Each number is 128 + 24 x the weight over the matrix's rms, rounded and kept within 0 to 255. Layers, rows and columns count from 0. Numbers have three digits each.

# up: layer 3 MLP up, 1024x256, rms 0.124, rows 321-373, columns 128-255
# down: layer 3 MLP down (transposed), 1024x256, rms 0.0637, rows 321-372, columns 128-255
up321:148096079132148168128119147133152115126113116111119152137156166128108116106147133155118129144158127155137130133124139103103120149112137125155123140153128124136110135156154101124098115135163131122120139145099128139132089138136137089118155147150116137137100138091132191116133109133148140096131124134162122134081156109148152119150142135114145117163133131096109134126151109125104114107116
down321:128136108147128111119149123132112169144074098096117155103141144117124103086122125108101136138129132106115093142165120076152136106143111099151119136134151107112113090143135116156107119132114111163105123169148102135130084103099097162127141089120140120092118126157093113171128147144105191115140150107106113149125129126098114161088109101130117155130144096102137129120107122121148114119133
up322:143103123103168106159154081150127130142114145134100141120095078188134142092109157157093101099114074147157121093155133137157101109113166148136121124075139120137131149130177133123130154113131117103099119109162146118125176127133140151136159145113151054136086104146148161103139151121108095151108120172130174104161144096111134118128129156140153141133125136083124115112120099100151092147140
down322:156136118115117128148121095137137131085126107089112140064144138099169162126138169103141098141123146162173132137098135098123144150130139150109100146134103146104137141121121112086108131134117118122116100103119123115141122119117162092115097120163134119147142146175101140130148085141125147142106158090155140151108107136095119116138119147107162149124147096153165157105125111118109152140095
up323:112155153127155161128122168119108146138124094148121128117181136144135142124108135150127173128140151132083122158151126166114165132147155149155141157108116095125108126142109120169113136088132132141112122113127131140116163110141088082149099107139116147170136108132133133102127173117116148107120110183093118097146117164123161128135086112124110146112117148093118117114099132103112117115136
down323:123119139146115110145126154102096119168100116119165188171112103124110098095086103124107089148084149128100104106139110134123174136117113143142106108133128082133162104134147113106127190084178141153147084104138121119105142154110121141098093118124120144134149115119095127152139134117135108104128113122131099107153117153113093141113135133085079154135112091152136136145148116121132136092112
up324:174105142151109167116131141136153104109145074104135130102131093172145119144136125114188137174136130157112171117124123108121117135105120125097147170129154124150138147159100137173140143131123113134101097160149133120106147125155136140096113104050104151142108093147159113109120124144105137104110139134121143138126110139136140138131141162138135126118134110101173165131129141178131120144160
down324:152178125128139107174094146128139126184114097132149168125150145155145171123106112185136131126116138141131116071132171103132136120133111107175128116100139124130150134121096079174131145128111142175173111135126109139105143132131102132119161121127155106157149107121144118116154195157107147120138110148094153164109134114117108141108123125159143154127140161120145103169127103074157160147150
up325:111092139136128117129150107101164129109139150149134149153143086116113130095110106094179138138090123155103133173074137113147144106134109120096128159144127129116124146120113135152128135163127155153098121176104109137092113150102152078141097133134123157131115096141151078095144125147118125126117136157127174110162125143125119133120112139162132095108101122161135142202150088128107044170155
down325:149159134172116157132173117153125103094148112095130158098107119094108177113116096113126141143144140146152121143099094090097148154106097108057106142147133115102127154173180123150109143118156137091102178160112131090117153083144134104124132116131149136156133119163107085077147160124136130180136155158113130137135133139130106161091122193118085101145144158131131130140109193128109114100126
up326:154163159146121110153152089112114135093109172132124129139139138113138128102147159126121118157129122122071151142158099128090146123143093120122131142131098116134121132139120157113166112151126100093131129115130114110109166124091134160082139087156114107138109132110085155139147116170095157109136104109147128107150137160149130115165146137160110135151140137132110107183159123118105106137100
down326:157099088144094117146121180155147090120163149138110127112117133122162106131168108111150124088107124149157153133116131102119105115145138106095140128146051132114176120137115173144127150137125125151114161148134100126130116126110088131149137156134137153137142097135155137086083108119087136135115138142157098118130139133094109115141115133125148152141145127142155151125105112106134178129149
up327:081130093133097130107148125129190111122141151167117128124141153092141095146184110131131111111128125162117113110107135127109124127168126130140118102182141110111169166114126125081116159118142138103135109107159134136139127117142156157138168123122143168142155147156123122135131105153139112124132110121150102117111090110124133141175130126114140128117134122114173061147147141142096122128163
down327:121136158130132140131144130181146124159089120135083135095129149110106152128119097152101157072144115151172149148138116092117122149124133134135098116106100129118127144096096117093147131128174109121109137123102160126121117117124136178106158148119104132145141158132162150137118140135158126126120121089115145178172175140141137120083131103148158093154117117128105124150140140143137097123114
up328:117129078121152078143146117187116152136151090093158128135115131115140120130126148187079130145124116142114165145086138156114080132091152184143146128122120128097118121150125176133093128100139113126134112132117122109158119169169112155138104110135101120146108101109142104150135111122089148125125121179089102087172145155105154115140141126149142104138141079137193148086141151089112122070133
down328:123135165128194103136137103122096156142121102111130154110076112165130110134153073160133117098106159093161129136158117112147146132128116161164154080107152139140148131140118133099131112149131175112146153113088113153145125099126125140155107096111157112139158137146140142117142081131101116097141128134119130130109118115153099145140165082171123142154136145121102091107146142099104088143075
up329:155113106132097166114119127129122108104103100109125132054121183111166169148109159101128126133123145145152120111101124176081118146087080122117145097109149095067070144132122118132085152149125175109151059130110158158109142121114147120077149136117153090107124125087127155131156173147117128132063091108120138141139121101099137128149113087117109141070132173137124151137145138121075131116128
down329:148118089126143137099142093128125136088149123146122124108104132138159066124129154110112150119114105127123182140154131174130126178090126160114131125115147147115100084142115112087124097129114171109130122154175102124145161111101169140150137115098105126135093122124130120126137152164145121193105099118120149120168170153108150083113055092093117108147127130106158135150108158164145149136056
up330:133175158107135130112102133102096100151123158116109131123104142154143119115136149090131151119132115151089166124126102136118085145110092125169163127136142121120119148129132164122113074120129124107136146104152093116097125121141125140150132110134169119140117044106144124153149136093109127129141131122159139156129112082136120140123083133110139130115131141160122099140096186139111139094145
down330:138128104132101133130155106130150168108198140149165142097079125197120140140116186101151148123085112112112109115148115144143096186124118139140111103093121112129104108141141114094124128117120148131109098113181138092167159132120114135114121175115139134110153201202094146093141129097110117114101135128148116108119135138113138129167088126145114125162099104129119141105158119103153123121127
up331:082139118184124090145144169109112119145139100137119099124112129144133137136139122135150158134138127103141169105119084101167094128137075090097164114144105113142145141124138110169109118147131099126121111163090135100140123146136138132162103091129135140161091119159116136076118062104112135135159095148107135129164133111135133125155103180129130134127143107117129138131098133123149153130160
down331:155170140128165105159120152094108148150110158128095068131072132102107123128126126110115090130123139154147125133063137107130143106094121068136130147139132104117099116152125157125147119138075159159120147095158091130102127136112101123121080121120132112133115132135093162128143174092105138148155094120120125105157087067157110084158103155127178164112110156162171119105130165063131094125142
up332:114115124130157127140157093140130101126139135190124128110114120176134098138115113143134146133119125061144132144138124154141124138179108152165097110128156154114133106130127109099109133130168178141156128121117146140116114146139119110135091106179145150146121125118154166109121110125125118098162118108100120115124135158150147166087112137117097143124137139096106119152114088132163137114138
down332:113127167114147118103141080162144160137120130138141159163135131149129129107134139111132108109125135153122073144098141150125159122173160104099111113115120124116177140128153150162154098148131123129182161145137124094108105125109117116079090122107085142157069164121110134107129117127138121173170143163155093120092123109110107136109146118122147149121152130145147082102077157099157150104132
up333:136169119161166121150131148182129162113148156162102083155123098148143122161117171095130164152102126115123177186126116124101109102132146158109125058130115111131130162144113146169149136104128116152122120135129146130089131155101135119082098133089168116108127126119126143133114128139116177091160145175130124108125123092125126198089106126146111134098144139126114126149091141155160134119143
down333:125130091120158096140105080098110139115156118124072140112062165139123097103113146177102111103144165117174147156165123138054129152122171114156179140121152114125147107121123151122130126127183134147120090107112150164126113141102143135150117157133133127110115179143136127069161118143114131106127150102139153118123129176093118086137135142151142146121100169086124126100142135121115123135118
up334:149109096137147088139128146147140095092108090096152106119114080095163092147096139115116141110095118106133135143147172140120169085132104093150162152090153092100173148084103133133144108092121166146110121109143142179135130132133132144107147169148134138102095125118144131140109100146118129086090141130142110119160164129123118087128131186153134146126070098164101084102147127145124101128097
down334:131147164145132109167131097142135159073117170109093125123178106086082127156127149135140132167162127135100128145145130106129114147141118077089133146125111124079128148134094138148170109121126076115066152125140171132115131124103099109115117120137132138122136133192141130138152136113139113145143190112134143147064137138129136125115120124152095099167163134121140163115131119111123127134162
up335:138105128098081118124099121195125141107117152125141114149119117162129129128138131130152137100107107151137163134155091122128097101101081092108155101161150096119134109140172135139095164123129146136151103143135095111153133170175086124137092115142187142147120139177125082134163130160121169109124139142128137120112092101125076150147128141105108149154168144142104162101113120105099086164149
down335:159121143146166147140126129126113178139086118112166107117132144136145154111114187128101158150122150147140131116107147116131156096152151125085138103138130133115120152110139124133117147118113138109102132143121136138109143138139143129132115134096146143127084121131094136105139113166141125081144136126117121135096145130149175132126095165121133082090098128083131112145144130162144146157130
up336:126145163166097209121126127153081124124137120131130138115135139118130106171149105144117094138130149100137134163096113133147113142136093127104133157138142122156136113124107124082086121121137101145138132106157156127179160096120155112150108106179112129106108170111135085145130116103099120120098167124099114145139120130171104094098096132147072137114142116111135100086115126088098164143195
down336:081166149120140087137151152126130103121105101088115131124114162121111139135118158093168140129166168131113118164127128116179130131143111127131137128096094142147062127110118143123135127109110124129119122155125102090113116166161159143143102165110119162146130086159128134118076079120137082175100091120129080135151114156124132126122096166160169120137144122100090102126120101175161111096170
up337:136147126100129133141127116140131094115110084115145138138122159090126121151131106122132095154090089145132170130118114129125146128136145141106114165118136091152125124164136126120122131161137142158155126147147149111121114117118135138129155134113128115153148131087119155162134135062127185089065118124163116091153134086123141132126118157124157108124116135067137119091151107141084097109147
down337:147146135148124099107135134117118130118094171119134162159130127171120137100165174163134121103124121110094146146164111129147122121135144166151136117098163155105157137105097088172159118115092097115104112150103167170134136118107103127156093133125142131175088151105198108112118166103136146134124118162197133175145162135124090093119104070128127130161123127118135082128166116136139148174125
up338:140073127136123135119141082143122143113146123096132141114075140141123087164115132127128149168210127072122163130152188164146158154081092135151130093099097140104106159106099152140128167127111101115138102151106107149157110105130098105130089148116166147142157087082139099132172111135051154106141126088117122105081120116116118120107135145122161151153125139149152149156107108139135137129134
down338:110147170144136159145099153145109179130150117097116176133160078092126146138132132153161134118118122121141139083141132138129117147162093156134139149183138140152067099122114207127148135092152104127152088123137155093162149119108093119150136104120164093141166139126134114145111140145150121114140136136117100122149127116152138120119132161151098134148113110115146171112122143121107157129162
up339:143086143104101110158136140120162141119120134123140075143126113114113106121135119136115128127119122050112093118130157174173140122134120160081094154110156128089132151112128104114111090081075105127156146126134116135096146178111125112103128085124115107150145124134121105121136146131126160153136145158106115123156118133139121130141114121124130136106126158105163164129119121161110163137100
down339:107086139099106120181119114120090136160145125135116114151116125099106124146138161147125178110134127121144135113093106149120109119146122093105127170180109125150082130085153123127109143117119123129132091154081100124150079126131142121150122138160162130126136141130154118082151128132111141088157127144129124132132109124181139161139139150104163125151120123109151117126107144115163120121154
up340:102097095118133124121112106141134152132138157143107087125133124132147160106129143127150191133119090152091145147106107132157122115141132111104136133097137149080132089063154117114112122143153099142108159091111153144146128107079166141119154165113113121122133134123129137115134137125117124159138128134130065116107154153154145150173157139073138133137099095126177127092167168132129119144108
down340:102154145202160084138141131173151112094103133122146139121157179155111118120114154120136077132140142146154158130133077135093144142148125100162107139125126118136052146174067152147176138127149179095112123175146128186109146121147111138116113149102109127129114113141141126168121120094128150138114088109143122172142103140152110087111117141160130084143118131141074143103129133137129099132141
up341:140125122140115076135174148140145129110095168101114156150114096156136132151161155146126142152098121112088090167135167099098118154165104147131125159126102116130108142110130106129080139140144127117156143089145099147153103115141113144150171156111154145101142136118110146111114159091132146122111093121106150154126139172155122121120107084126158102143127099144123110158101115111136138156108
down341:131122154106113118118121123182084179146095099152174097119137136078115171121126154122154149120112148156136164128131142138166138140155174122140097155171122097112134129158087139124086146133117121123070112153101125126133118139095115104093117122151128093098106153124128117103097139144154109152167122080152109113130100119102130161132124131129141100155130123168180135119131151126118149115109
up342:135133107151129103077122117109152078100120140118107102145133084119142095099104106058102122138142074144100121108145150139103122106099101111167144122150125141156116148114145151111116080128069135120109188123080115117104145116125128129115083112123121125121123100156125120117145148122102111132155130088117158096079122163175111160110133159158107155122111162091109134126083122127091106135105
down342:104105131136111122106145142132136141160080095127103092147123122156136136109100117155153080141138085141120094129176112126159153136121131167152173158101115089139139104100097097135127126118124098172140170144102133133173111097142126156147102099145121093161125129149152121162136127149151097141145093092091129122142168148163106135173135141096111112131087137150071134118171128125148112115106
up343:147127143134154113129099078155119109149185095132114140107155146119140140153104126099130121139137111156122107097131079154119114151141126096172110142142111123096127138124162134132143120107127085158112112089155138131137086115209115081099124131099067199134166118164111150102146107112121110131133142172163101139113110169150112114104129138090097114145176124168130132130112136149108141141154
down343:093145142149125121143116141126090117130120122150132094114092156113137127133102118102124102138078153113143125107133163096141104103079115134080147130094117126165170123133119111140135155121127079148107100162153136147150159111132137154126085108166143106132145101122133110093127109141124119160143106161147148115134107106104098089135142155104088144124091118149102083110153101105084152142122
up344:151116120118141109160123146118118128132170108131149140131139122116166139146107145142122142128167124122127115103101113131118112157160119116163119153141114081122123139145114123105118144120094153058154111150149180156136132141133132090121146139142089135136114115146128121061112164097110113164054111129130095138140114154136145124133128120103148135172122116111107110090129140121126109121149
down344:187114149118123145105098119133091114118168184141139102118151133073149114141139165083134132096108097175136109100189103103123169127121144117166083141140141103129096098188147122147124140112172125113147119131110115181125117115127142111132129136099116119120109105190173109140131126127131087113168133130145138121096139121127118105113098145168104149111139096126144106127106089155130115107139
up345:121173126132149103115085097103181099137112130126133124158152146151139115147167147133120127138134090136103131138118085105137109103142163098138153117125100115137100115152142170126172123097118138137107156152109140114144148112135154160130111138136146119144088111106105122115092155065156140124091134088094122139129120171180132123096107164124120138140126143141122135093119149129141073094115
down345:135099131154124142133129101115135111110149136127117140137098131081128111139129136091136171137114117117126112139156119151115119158143142119139111151121151167128142104108109149107121121175114150124139118139124147156118098127146135144163161138113121104107153140095156061143155122155100114113121151150156149151138163133115155176107114104146106140123093116108137140105134138132089131138111
up346:135112124150100149140110170148123099146112107130147146135145149183127144164127133157134106150121121147141132145121120132143146127133146127139144132106125160174106118098134076142106102087055116130078131147135133145117065122148081144160145153117141143136115146115104140105143146133138118128132139136127122131147133137137138124064140133135072141086120128119118122143144129109100080155142
down346:080116109159158128164141125126127132170143143167161168132136125159114116139146097161126126155147150066166110143077132146138140108158149121101144126144117099120150136127100157098127118128146127136132124115090141088143122099133157167170098088100115124120149144096124132093128108148112101098137112161137108123141132113149115149122111105117104190078123163157100096107112108134127107122128
up347:157120093186117083142095088079169112126159114107179139109137153180116139142144121108112145116139133173169152101102150145163124120101140134128158197167161115127153127090128140149149123112136166155152104134115103151130080120120115104159151130129161102164092103133143124117118176105172125106110093132098150159125148158142146160143120137129112113111149135149130116113103097149125140121183
down347:155133129127154139147133129123128083115085118156116175182104119113119094170126149151112147139085111107133129135148144130098125123128084126137092139114131126150120136085145094142107147106172131086119130127145138175147158133128158135084149120152119122117089123117134106135191127114140102123129112152165122132105114134110118143126133110109164086112121170116096098089138114128126149148104
up348:149138116127096114146132103071153064116146153114133136115128135104129067098107110127097108074117130105134149174140119129124130160118091099123131120146130114118149127169118117124137121128093100129129146104116132144102147136115135178130132158156100132151136177143106143141153140103107145131151138078120136096158145149150115144143145171128104107088095121154108130107120121082102115160139
down348:158160116147114135121141139119106127134113117143172138102138105117147131100100145108143121164149148123107103135129177125115133093085133109057130151116110087153154156131156111107113115133097140143102114140094102134139158153145148121097107125151139078141116127138140118113138096154104166108138099130168158109124130133093129126143098108123128147130119111136075122112091122105177160136108
up349:139109104133153081129120126153159101099112130128140159122128145100147147185121131158100084074112125132106115125122169118087159119124146150162156141100152118121104169144141124140098143111127100145152111107116120056078113108147123114106182127181112116130133135130149093131111147120164082111153123160074102110116150128163155134156145127146156139131161104050088150142080142148134101154146
down349:123144149133144100143140105124112156100171136068123111110107162109104138144106146130127136167138160131161162116186097143121113152107106122113159137138092111153148145140127162114140142128103100102102138185150119136110136118112153121147147188155125167109145133129107137153122086136123098099124111141178115119132119147120106131117090122145138142149126096133105127135139089104162117161122
up350:133121159108105072148164106130137096144125106130130132096149134187121137149143107115177106087117125155115172096105129137167129130107113142139132085123106073126111128153118090087150102113142141123154105132147168118131149138127089169128154158106118111146087150223174153111133108143126125129121149138138167185101124162127154125093143095136132123125154140148135119140095137145124102079144
down350:126124127124120119114118113114105115077120106130152131111082175169094105142166098113133148167153146101170130148141110145128099124105187121162177090109156077120082152120150151100137142110163092143158080146135102139121134122101075179146099122139155132123170120146091142080093109114151082157150119096175129127145102133126122143119103144119132193126152178130126093132147115141145113156106
up351:121138112126080123146116150150102129170193121124143090160119153105136171154145140159133108136106118160175138134105146120121088118124162144150152156142131103126116160144114082118167129125123158141142129142084138143102122115113115101157099141077120113120142107093111124089125146090096152143114143110161141137123125103115146146113158140128107104102148136141124142093133144120135119128158
down351:161124139129125181121154130151112127124093098114096119156158103168160123133125119124103130155111114153098109138154139094127146153154128130136131138123132141127163144119132150123086117157127148108113125096118131128142114109173122148145131127152135112113174122143143123126084162126153120150163131106091099096129138136148127123132086122116135154114100134159112084141105163110149161158127
up352:129143114142148111087103158131124125110132097104105122154107122115160138110078168133100146133123143128135129110114130138120098134097161160167144148111148110123133152135107129134078156118160135114135159112158154108100102146143113121135119161136141151141121155104143092165113117136146139144094199160122135145187125091143139135100185141128105108122203121093125162136112132175152169122159
down352:144141140142149153130119110101112092128131157144150108135175188141114169108138143134160157140136078112137132144121132139086084113146075135136126110092162121125091129149165106114135166101138090131151128126159145168154117104144098096117144155119127120132144135139082086158126170119153127121168099147125143114140132149078146145146115139135159135133120120149134153100137150121116119139064
up353:118138132135077127153118126118102115093143136180119120135105135104155188112133114130104127141138137157074177126117183129136199129092135129155074153146100096152143173115099104116096122113172167108124158104124160141126140097132132137137103139119134142140111089120110166118128088126155160118145123134127091121130104116126168132152095091110122169121116131101168167146120111112094111091111
down353:128089170127166138101119169133118130145146078107122169094161146109099060108158081095147086132194127129149159103091122148137099158113121125131161113110132134143148121129124117123101103088106081116126111118145120109159098095145080129142104149122133152140107168130146139119111141141094135137150142093137181187162112103171143123130153117132132156118121147164133118149159149108138143135116
up354:150119133174120101138138152063133122131149105131116112105087134123119124157106121156144126136152146129150105119121128124077102121146131146126167120145119159123111117177138148193158110093143119163100124121115127125147116118100178165107120124094164089143091109143124162130154098099116099110168166133183158127155144133150128136144124102147142097089148141143194140136093144149112112114118
down354:170141154121140125106085123112127142144147155113094114109140102139104149098087125130163117129104162163135153151129138115128074146167123136086105120072094163131123100145115114122121085137142143169118136134163132120131140125115111109132124144101127155141150105161154130104145079137124097174106156152137117133158173150158124110095147074144105108134134119144103120128123130168131141144119
up355:158088112123122153140147064107155166107148174114118113110155147145087147089091136094131146122094141093081102115152138095141165130113083115132102153159109112133148157141099111120131159103151116146120103105123158131121120112081119109183133136141113076148136130140124086103128099171100195145129147143145117165140160125110161103136144188112099126139129168106123162180141146134139089115120
down355:153121111143137167112151107177170124176097125163116122106112127111163146125128124121149122134123109138149104097091132122090127157093175139114198099136156146155102137127116161089147132131120166126081108112130107109133181122106154152117133128137110181114137098161140112136137129136155126151128122110138139111164130115167148142152144106151135128100126111123144141131120096144156160164137
up356:101122087080179126138155112105104157106106151105135137116111167151111136150119138118097097116127137119141146124097150160094135129110127124131138109136114130101131143136169147177117154153120122102100114094118121135151102145130129091141134086129156121104120130113115127081136117118149121146159153143100134188134082183166123134126150165106076153126147139134144122097090092162137117146142
down356:150149152124093142102107116139113143118139145140124167140107097147102086100153169137153168111146103092144110124091134157122116164133112124114118147135130114145090157167120147128137135140164105112122127119133144127095161090148122140149120113109094124114141108123086094181115143110100156128075087148094103156139092123139154132120106109119117132159108110144121122148074114139148105131125
up357:152095148157112148100121107145152122178072146162130121130088089103140132122091119158155122091137122158160101147109097150162117125132144126160170149140147151083090122136125161103131132137122125106109148135168094128132113126125126117141114122145143083143131132096099113159119119104174098121103096131148138118083122106152126166099127113108158100135122178147148140126087147129083098138094
down357:154132152133154132112156103175154135138113151138124131161183107137151094160121143113125133127155164088108151085143149161110160125114112109105118130149140077123155138140150108118158136092108134136131089155190082127131124144085112182122119160091121165139161143133100149132133160106098118101084113133142143111145132147127126104134125131154093123106110134142107098137142114136174152112130
up358:127104130132146107136149128151117160117139147130168116081099125100128121101090139123112141125095143174132122153124121102135161128102161154148149130106086105124181143162152175082155099095128125171091142170126137145152104145139108156099122111145169152156112087081107107108167146110148125135103152130078125146142149133140141138132164126135118137106149180091122108130127099166140114136148
down358:171105136120089132178158110156105090110145099116085132140166115142110114156085115108153105101101136124139115099116138136121151109129124106144119147156131114175106148136172115099108148074140130095122120140152121147129106131124167158168150102121139128129155109157162167113135147142098073102156091099135112122107140131124097157138143138102155144132112180113118155138133126093119100109117
up359:122145093141151113132140132137112137133106111119131123101120108078145130093111134145165084134181146130153091168083109141123141145136144105088141154141158120106101151069101131077180161099159131088162116116153121117148140086128119133096093113102091136127125105101123146128103113126155158123128088080122154153122127059139155117091146164120122110114145136072115129148136112143139151110123
down359:136113113151177122099130131105154069109072139089129170116130138148116133128146103096126111144123154133112105134092108119121148132113103103095130174154096131112148139130113111092155115114090090113134118179142141090123144112170131110188122136138127187122160107129156140171125162158109141142155125163147113096102125153142129120142132138143120102137142156153117124111095150120114156112180
up360:143085095111147106117135093109157111139153149097186109132052127134169111098161132152141117110132102078113090142129100105155132140142094120109113091133110116132158134115140124097106155109135128158102141126112114142125132134136125115156158100154119117157123110177083122117133123129134150124142128118124120107174149130124140134139121153105116109120126161116103145130135157174126200128091
down360:131141095119119125104147167098113143106117138134143154132142131168121148161124165098137125152097102100148135144109124108140068137098149131071121117156079106078148122081138163115105119126140119122135120141095148122112156120121109148140130150103127108149146122110154119143188135138147126110124132122139159141112121167127131135108134149107123114128109116132131140150078104116117100133124
up361:129070157139147061161107144109150084139129158114173107111132077119173089165128122118149122134140156143107118106141166141146148116138147108148106128115132157120163140114128136142101126109125103150137091119133184120123115154125142138098133104169139076145115132108112133119083155109139154147159111141103129155182114151143147129144097143156124104087102157145104150141120141102134106089105
down361:079115134128110139123157064101121189144137134147125141091109115125110181088109138143137119143106134114194160145151090149131074131131092123105114151104127121152118136153151121098156099164125115079107096140130132097163132124120130103147118158197141136133147153113144144159149131094106098191127132126137165174096106097140116119135117128152126149142109141128166103107136122134089146120127
up362:133103125104104138161120105173144135106159119103129113178155116141113133100183134119094171156069116102142083173126148080132122123148126109121113093099120122134144140141084165131159102103162148137107115090132144122097140111147098135130161119133139172093103151142159115132150123147121123143135099139109122139087170100132134136103155164155122141102110155119144095077095139136154122148120
down362:150160102147105113132153100115118105115103125120164115097137138099124172127123095126143125115093141109096125098129140047158051089119115132087134131089117077100105112125103111138110153120078150126110126105137109145133142152109119136129115119190160162154141135095082093121106120149136143138129139098100160101144123127123112110163130142112163157107077146137133118136113116131109127088145
up363:110127148151098153141128152144120154110164149127124099110114131166100155095144120158093170167149106124145095117152174121106133091132096137120127105114097089119127106096141106114128114150094089102064144120125104079158100145109091207151147147119111082145107148110114125115147111100088119146153104144102124109133143090138149151126125132145114100099124116094121159113141135144137119154148
down363:130153105091143184148110122155133102132157146110146128167131099114109151113126115111113091132137114136160140112123161133121126125139138111170108147151153162120087161123156164112156173150120105158164161152123165177138128132106137095092124127115153167098098146152102149140107110121131161160112107126179173083131159056106145145141110079136110173135132135117139131128146088127145140158138
up364:115108141139140147121147138105108150119134109123130106128142121165138153115136118178119123096135156096107120148118085134131102135112142075129139137133133100133142121097113125146141122115132131131141099121152103118165162074105126107139094162158127158108170130131157101160134144099160106130104147145108106126069158136155125100131083153143146112150119125089157111144098150097103138170148
down364:121105129139137137113116129091127132113136153122111175174115128123125072155116102120126087123107141176102129138123143159130129129158111191131144152142173102140125122131097162109076118144176116156134116100105114139122142133099162148165116099133115132135169129104167121134111139101130120173144167109138123130176137151143134132143104147154115113126119111112096130189158108112135138098148
up365:128079146136136113132101134123101198091130166122108149147163113119101109124081152113138151156088094144106132143083165159101150132164090111133079155091157108128151123150119107145113132086123143107058121115174120059143136107159168119122117119155115136127149142149123145100172153194141106118139127146108092117139184100117111112119127148123150111123162119147121138133116126144118104087151
down365:105153117160098138162188145165161101151130144122170110103128164159126136158176112115127122110152140156105111116124135140129108144156159137102186128150157115150110175100123098159131115131161117122148153148115112125046103171106119125155109136093171171100140123139160125118113139112154124101106110142098099146111103141142147138129148130130128133129138104141116091142139138110144166123099
up366:100130123104094111140140124107125160143135093127095118119135137100115134141141147162103100100132107119112095120115103091119175146173103149124119128133135107124179151134093171136107150132117119104139110131112123135155116133133105076120115142082139085084088124102126150150160134109125164124134097120098126127151161128102108103126145138146133132153102143090155150133111099082121156107098
down366:144114135052139137157107115147150150164117094123081125144149124099123131138138145127139145159130093173098073081104124087085164106172150108120125168130133096146120143123106132132108144131136107126141192144139106086151136109060131155142126119125143100152120124183148089144120116106107122123151122138139127142155082121159165130140132151153090141154144122145127151144118089148152134157085
up367:125136109121124122148129101148091113120120108160145109155088116159165159111058118153101135140143139105145132125120133105113169108098080127097111130136142127125067112103095135117118140139117163131133152072111136172103060179138122123121149140085110148088107165139096109146145121138150122069092130135114186155121152123092103116112167134135129096146141142112139138132073130147129172149118
down367:106118109178154168150136122075147142115155104139132138198139122142129116119146129114072142130130178150081109147099131138165113137122084123118131095117148124137101139129144120088101119115137124099106153066152062125144108091127142141154138113139180108128150162106130125106070141161163148138147122133130150125123132159128076119054145177143129130125131130132140094143181129135121119154115
up368:111152130128131137100142115131124130139100174110118106137135124129133102162119132141132115143123100146115121112118116123115118117106137123134117080139100116108127141151115124090149182200162126128150129139114138160142091129146101166138118127124163133135119128170118139128147101113132127084089138116118079097086130141131182154150112103135124125113111128158122138093124125170158095139089
down368:139105135120134174162138157136122099094145129157147087158154075152148130097104144132121131158093165124140106153130102132192104134141146122164124145124148114103148116142130157169132096113118099122106154117160114157103124143131139111077140121177135138138132144101150111096139131138107158160174117135086139149130123134085118083097113124128127136130147119131082142115108131092137121120135
up369:138079132108121136110092139155107127153137154125123072126128082102143096135130154155174134130091110075092104136166119107127137137077107149144083127132139115081114134121145168177129139112128076111108154146117153150134152082132130220110145186131133106100124138133079166113113106141146119140154096152134119162106129146121126124091116151124126121162160157145134063085094121133137173141129
down369:147108118095146141127117121122042149130112111114153142115137101116122134169121106162110101152102099134145163106151070135137127119105156104086139106130147119131138146098111093139110115136098162124116122138151165146141108141109087062139133166145099101161104151071124154121113139122113160104135130095139142126110113107124108095128118110164158123112099159079151118110124073111165111086126
up370:146125096107160130113150130129156091126156152139091096116133151088102138122192118148094117124160161086141149134131100134126103116116143093126136147112167083146078151084107103135102133122104139099080126131177120120155167091149077121131138130127104105120104154143140158119125113122086140146137163096112129157099142129092133126130207129112161146151139105143165099154163188112147057114130
down370:133120115158160100130107137131141137103182086165126143100096149130141121114134142102153096105126124156127137127111131152070127113153107097092102073163118134112166144136146149113153171142095133130122143130111145126108083144138169147127110129083166105106103095155088084143149124168095153115083119117136135093109128192132173169158101147114068125131098137102138149128140124133130101152134
up371:114101145057177103087141121127141106101139120102159125135150146154110135153153112111094109119106154104139117121169088149121132140149150096125100138091122144098160088162114091131143199147125126066151146129128115122144077092098159093133127142129104144117085084121133146121139113101121176128136148094154106148112118098103182169128161163153129135130128092121167137115165166121142145162174
down371:109178143102165121151120102133158152156160100122130107120130108113125160139125132115140055142129108126061109096188151088103116112120128146126167104145114167154180052112120130077129123087109145087108165099126136135115157106147113126133130105109122148103123164096098097146168134103155155154160079117110115159149161111160137090143130129128124117133115087130148140148164116097074128120126
up372:148151111152101154157115174179127120117089105106143072138138133133115154152137118162076074114094130145084128150130133177076140101079131133123123125150146095159116177122134153129119145129149118081134130167091118142114129177113120083102115174085148092196129116162149137113117137121156112179125118131149129166102134094177110102185097160128146110128147125140151136115126100136158116129094
down372:127121146117118111106150138132084061088132100171164117118132083146101126103130137134111121083147135131136160111091093082089132160131189174106127131103149142116092118116131141132123137115114137166120167105141127128107160100120137122114115129108092093126120136127132135123131128126093119171184151111095155139138114120144140152118140109119139144117166137109092187150123097135164109178135
up373:127137134160107106110109109102133146120168139071152118088143108110111073183120166143149110113114137107101112111084096109122111112102110129159170114161112148123101118086147092106150088122156152126131149118107102110109165113130150071100138132116087130089124123119099131109186138094148112117143144129113112121146154126105171157111104105145114105148108092150182157113113123120117117149131